From a checkpoint of a small transformer trained on Wikipedia.
Size: width 320, 10 heads of 32 (5 for keys and values), MLP 832 SwiGLU, vocabulary 8192, 20.7M parameters.
Architecture: rotary positions, no biases in attention or MLP, normalized queries and keys.
Each number is 128 + 24 x the weight over its row's rms, rounded and kept within 0 to 255. Layers, rows and columns count from 0. Numbers have three digits each. The size before them is the row's rms in percent of the matrix's.

# layer 4 MLP up, 832x320, rms 0.0861, rows 775-831, columns 128-159
089:111154099134115131135118126104064138123112096123109118146147139152128111106083151145146152098132
095:093087143133170142125095109132139095103155102119139116131138128075181117081108124125130110157136
101:151098144110109112138122112079121143137139091136107125138124154112107127125121136133104111102125
098:139121124128107130116110169163095155125124155147122109102079150113103099141130157186164135108099
108:106132118115145164141147151150132102141121151097168144153089116135123121109174156141144120121125
103:096138143151116097087122124147118131067129138122127140117134134121153132141152115119104141136106
099:136100150109121140104092131177087128126135131131137117124072126148139101128094139132136123098120
108:116110115159134127083162114123159077151072147168090103117165098118148130112101095112095131148127
095:128101132128158109159120121125102135069089163124111140170142147095140137133094107147133129087116
096:126181128102160139114161148154141101136162142108152130154172147114167137138135126109114149125152
101:130101131082144120145094117106098148109124126188103108116126149070153118150116137131106114121120
095:109124144103123125139157141135074149134123140154097120112115101100108084132149129117140133136119
104:128157142140147104100128158153160108126142151111125139124153115156106132183140119107122132145102
102:134121104138174153119156130134102110124132138108095149179137151126124168124119122075150138176135
098:158108124107124161107142169114156149173106106174119144172123122149115110126074112087105153116092
095:125085130131101136152122144140129103115118125119163139135147088143127126133144152127069114134145
102:121131130136072147146118131157124106080141127106130091160114144127130089143116126141120125114138
101:087120152128149160121161117139099096123132118114112099110142130133104142119133135098131125153103
095:134127139093090094141114132119170132132171131109127163133127146174160143175126053111132143105097
099:109149162164137107155115160174120113158146117120161156119143132067121144095139146108154117148091
097:109082097120108154106108114129094117139120143107087135090104140134133137122113118117076137084113
108:093120110162109146127081106080102119141129138140128162113121124164094092095114139152128132154125
099:135139133102157112138146131146123105180140123098158132155139114131093167129101144122154124145133
091:090134107111134144114140152115102123146142164114129133157141106134137159096121130098155144168131
100:125108135111121162137129146145098118130120153137110139106063120148130115135137110143138118129152
100:109117134074123117091106145155116149103120171094122153132119125092108110117121133129098132085125
094:105191069110152126094126130083103161143118145117114154150118086115130137154117117150114151150126
086:120133138133184136140143136125156140138149143153146102142151083127112145116167111099142119117134
106:108135117110127137135125153131156147124144103098135142120152178112157100103115102145139117152109
095:101149118128141135079149149133149140135123133052120089123132086078103109148101088154113133140138
103:192108112101135081182158131116183133136113132139118125108161121121107124135145096109122111117123
098:147126134124171155089121098159170132100092112125127137123125122159109153125062107100110136113107
108:133111165105109133149192136159132142127132135127119125147117120129179126128114150104145091090128
088:126124108133130142142139118108115132167123088138137147131121094138146138127116125126139144147139
094:157075147119116121114132142133133120166143110109106089073148108155132193096151143120143126140133
095:129088120133142163135130125138090127121156081116167105163143125088121139109115126107164112121131
098:149139117165129122090170107125159133091108132117144146126164171137121123162113160100122137068135
109:150125172104132074114102139140127127157130067095113138115103101108110132149122169159135154150120
109:165109151153135104100093150101132112135075114114097127066116127125132155175141129156171139125115
098:099131142148139120076157156152125141112095148133123080095181131092120131176110124151096090100137
100:127121129094101105155097128114117102161142167119089154136176150137143156144134151144163148100202
107:114096125116123127136141137149149125134115147109144130104125104104128143101093120130138116120125
102:167134133152141162119135124107165119154112110157155094183160177094130120138062102161153150117128
095:126090139147100151129151148151120114130112127132104127173097143088120162113108162142155119085119
113:105122133080145176134172109073117124116136198159105131133098111117143118126126118114170135133096
096:095148115139151166128120138114148129141145147143134133138119145163139126142149125132133119123113
095:114157115150064118107121082093144135143133157114150135111121116066136165092103170134139154126109
094:198126138117189103112133127142142138106156084143104130122102129104119126120143115118120147126123
096:159153103111138154109090075175119146127093155156126136103153153142158137128142106170134128126086
116:138099111129093166094099149140113144145145147134154136105145131131135153136076088158101140088139
104:107110127139114120100118126114121126135104115136123117141127089145143108093132167115120129118141
101:135153134175159119127225098115166159156125087130131144147107118117115124103165136173181127143121
102:155173113133153135068111103120104112133116163197119072146127081153123137114115133174142115106112
111:099098096090134155126144140120102141122140102132140152135187129139128120146109088130173131133118
105:141140121147149084117119112114129144136086123142172163122108096124140114166150165165137147145130
100:130113192184114139142097131087148154189098120138157116119141139116152143136091092101118094104140
106:140132128119160123097142154166163085136099105119128111116143117161145148124126129150100143152113
# layer 4 MLP down (transposed), 832x320, rms 0.0854, rows 775-831, columns 128-159
093:122106145126103105157105111143135114098128111125135106153106105139165112109107108128127145132124
096:133128149089163140126134156134115121164126113080149154134106112094128141130130142130099156120135
100:127173109098126093129175139123125157135149129093150127104081153168121142152165093130080143159111
097:137132122148165120110127116146169078112135169080119105124133134165110130141115116113147148133107
106:125129111094097136127117136070134170121123129121118169129165175088133140131093128109117124105118
102:104134105139158099098104147122088138130105099156106127121117133099108146120108152131108125132156
096:121118133155102108135175140144099135110114131142122155105128114106117101092132090120131134129155
109:108151096099116109126144150113138136126157118138124117147134124131139171062089124128129116118090
094:141141097159128138117137160164163107082101132162132123140118154108144123117123137142131197114165
098:126112164148111150200121155145140124191171173100155126171166132139146165142104090109135163135106
101:105111148141142122146171130134121154124127125118118114119144166103123165151101123101146119055126
096:132116124101143139140135108151081170128147127145122144150088092074100124139135148124124102154129
103:090116173136111092153145119153134128148154133144111104130165131109105151137121108129152156119148
101:101137106146141166130095126149112149138145164102130137140131096151142078128115153135091160102125
098:143157163104130132125139164120115126113168154168141128139081128160144146095097130118131099083158
095:146093147144140143125154104109099120105113126135144116138124139125160136146163131127123120183084
101:113097151123088118138120126126106099128133159130129138165116127157123104108168108116152148087132
098:122117138174159168117139094096094113085113119123109130123091138096140083115113162074118123104166
094:110162111100095104111117076112134186109115099162127115161108161148083126129134140101142162138166
099:110115107132138132149171126186145172167141119080156149151154064087099166123100142148129103119172
098:128143145102138119116188123135111100172112139153138137114136132144093117113168124129102189135111
105:090085115089121192172088126127080151131106164137111189098126113153127135139102136130104163111101
099:122142172120112116109153127128109128184164139088145117148146128100085130120126147108153073137120
093:119153093147092134100105153156124119114131141133101089108112114114115093132138161120176066135157
098:124120169077121147119150100098123153136157104133126170174127112114139127140153145143135141170114
098:147123144122109107144172100111109081159141097120137109110116131105117133109081125118124043118133
094:142123148154129133111109114132111116131111116132139116122125113115126118149126148126131088076138
094:131099113099134157110167150096131116161162101097085167107115115147112146157117125141178208108155
102:143134148080163085090129168126129106182111105120163176146115141143108125197141134174138124074137
094:119132157137102084165072096141165120128163112188158137111139131154105105181116127119152103089104
101:093093118112154063159104124079117129138083149197136111137144143112098158113146135101118113102137
099:137113121141109131115104147186130116108114096105118158065121149138100146128120109126089135126115
106:116176129146131176136103140119162154144111128143100139111157099130130108113108175092154210141137
091:124139157125132128123095116146104130081152109113141136139120127158093112125118162145127072175147
094:155148133149125151126060154125102160134123121167149186133135155136128097145185125140115092134136
096:149132134135139155147089147115107150142138174178116176132121071127130135117163142139158164170159
098:158146082148123123109103115104147109143140145139138090172119152105122104125117123125108113136154
108:140113145083109114143127169115154102120149134170117142097121136145130142094095123110087072122136
108:135081113187132119113116109135093107118127142140084121127067151113131147159114087139129086105115
100:110099177159103140160104120158134138124114127169130130072115113164134149131131095146142135136104
102:139127144138117140141137130108160151121142131153116182090113145133107108129124142190120131126086
109:141090112099136128149110158172136133148105158090181134085161098109151094131109173144100166139133
103:145055151083124106148138152092130133155170084163123130165168141145100128149119127155146130156142
093:118157124127126119125116086118127100139132125126181159123111069161129122099149164132110176123109
110:126123120135155115117140096123125128148155128145133102147123128139098125104151141067125105091152
097:085126121136138140149131151136142141134130152136149150178138111106129111127131113141088044164134
098:095168128132145193135173085112155152168097123097128155116125124091082159116139136155136138088090
094:162132110133151107148148132128138170133111095130171122118143129147084089141091103116127131136131
098:111120103108122180151143138146148151120103133127145119135134116156119120133148101163105119169190
113:120134091117108119129080121141114160091144130119143164106154138148137102106115109116091105116147
105:123069121137122130142157104096133114132102141109090149134157107153107132142089113082133211121124
099:143134119125117128164139112146163124110070131147100154134090174136095092175151101166152078123088
099:171137139112138138182130108115166111158149129142161148103162141128131101122138132100119087105120
110:100136121123143181110155117139138153137125158083126138150173152120119106164145144166130121145129
105:116108115120077164089132108124154123125101115133109165140124090129154106189165124131156094092143
100:112136153169155165162089121132084143142075104146120129111153112122108140143090121173118162112114
104:214168072129173095097120162142109105148148127133155150081120150082164114156143089116095145143162
# layer 4 MLP gate, 832x320, rms 0.0908, rows 776-831, columns 128-159
094:134166100143140152095191084119143094147089123136074165164067144139130124140144121163107121107153
105:120098117125140123164144098098152116109089134144142114182134085088188106098141153163131160119060
099:122111117114153138145128154130093116167151131110133105118107124164124062137110112103176144149143
105:160118154159104087127119090101193120106148116145131111109121116103137091113107117123152132144127
099:132103120138110141140112094104142147107111130104126134160122112136114104109097157114135138138123
094:112130123150145161087138135113127129110105126121135131139164148141118093091112100122127126132143
110:131128110121157097112114103153100061100113165166084169150155155154162125090134111142049195126136
097:125129135148184164144172142137139127156151107134073168126142163139142143137112111167089136148107
090:092132141171143123172108148103124110130152154110137126171102134142099115114136074094111131097112
100:126134134178105130139099139095138122147113128164076199160101109101147123125144140134103153117139
094:122130113140137141120063166144089112141105119128150112131147130105133122096113098128130148130115
101:105147130124160119129155129106114125136166115148124122092147130114131135130137130129098119136114
107:096137143145152126184122135105124103134128122142124102176168106116153128139131103112147152165129
098:064120140117144175126146163121166108166125114167118128156198132088146146113145107119162120087137
095:142120130107129146144166084120146131131080149146121161124172085130100125114128101152144122122113
101:119170138127118126113135120104182132120126131137119127141149112093122110177092132144048147114132
103:111162094124128143085159079121113060113143128137151171118118158134139131125165134142063156077135
096:129151122148114132126139101123120096084128118139143122082128105112120066125113120118121110090119
101:111121105138164156180155109131169075140117121149137164110133153098163107111163133112112130141119
103:089136108158141124162138118127110120130123111131137140132108124159162068098172143120142143126150
102:126142140133128165117131103123115135129122120131106165147132126128102063178130108124132111099110
095:111164138125169129143153124078146114150100117120105116100067124141124126128110112089113122144130
094:097118115126204119165159096138149117162124143147152114122165129133179097128070130133092158155150
104:144135142117129151174120118118181103158126145122111142120113134117135126112125064096168144143146
103:113117157150178128115167119084092105127096117123115123138138131120112137159084137145129111090116
098:114151166141115114169118097135119114164120103134102129114122129144107130147115138134138115137076
087:130130108114117140123123115144122133184127138097117162115132159144122115173112141123122140129119
100:145101139132143183147118125093161105134097128134126121118149117095123137133121116145120140159136
092:156091120140089133154080078110139141118105117119189110102129103130123157067125105138152145121109
101:082115092118127134150104139166153127130126142121099106135105139115150124102138082162133167124130
102:141076121137136152141143092106134125098131111112096135146116120145111137103130138126136130123131
108:155138166175115088110136128063130114119093125124113096155137158108098126143119099114130132111135
091:155156126139141111129135164141154131176099135109134144081129106125122167130137113136122138096100
096:123117162113127113094162100131157138121064134131106115114101100071118142143115108129121125081105
097:119113172129131089162169123121131084120143083107137062125109149102134106154106097121115109144112
112:120151117111157145132118118132094090143135118188071126111100131163160086112115110150134144123150
110:154117101132150139152113092097129108141126136138119101115179124140103125128141080107128143136114
111:138133093131148141141057140119132110141086150153115100115099129096167063112125109150152150103134
099:170174125147119147072138124103138119155111077114125155104136131146139132121117119155140122130147
103:129106116128138099153104112074126096106155141157110100148081153107100111114144096117117135147134
111:139096140124166132133110105096114143136103108158123097097113150135171106115138133178115183127163
108:119125114119088124102111141113127091138110155142094160137131164123131124134123123150059156133139
098:083097128110120138176164106123125124150116124103149135111121119122091155152142134110101123098119
106:175126110141123119120147106143104105098080139121095150130050104104098110155170137112083145121131
095:135132150181111137118157154137092122158090119154129105142121118143115110127104090155142157134132
093:132161120159120122084170090083137097108133117117114098133124138091110107180134113144092141115140
090:117137125138148138130160133181090096152115116151162141121128117148150081157088109130155138151150
101:116121152134121133121176111121191120120112086111127171116110111121136104140127113158130130138159
121:134148096171118141157132130127134074110117152157128175144109129123178122073155147126086177114170
105:167113088126157123115106145081093100132105133141081103116169125101142120119127105144100149148115
100:128160102125113127064139121139172159105081115106139144071120143160113108144092087115111142147133
104:139180140149141132103138163122128139128110151116108139126116110160115110158095098142170109147125
117:146148113135142086144122122126156092130084093114134126109135154116160155112109110114127152122141
105:145143130111166139096118153119159134137120156136149081127111130119159125131123130124129156128127
102:134135116095178160160139118137121126152137094143149160135175137122152115145150108105081172139130
108:164133129163141122113143147142148082172101129105112125125150162142129133083143113143122137135136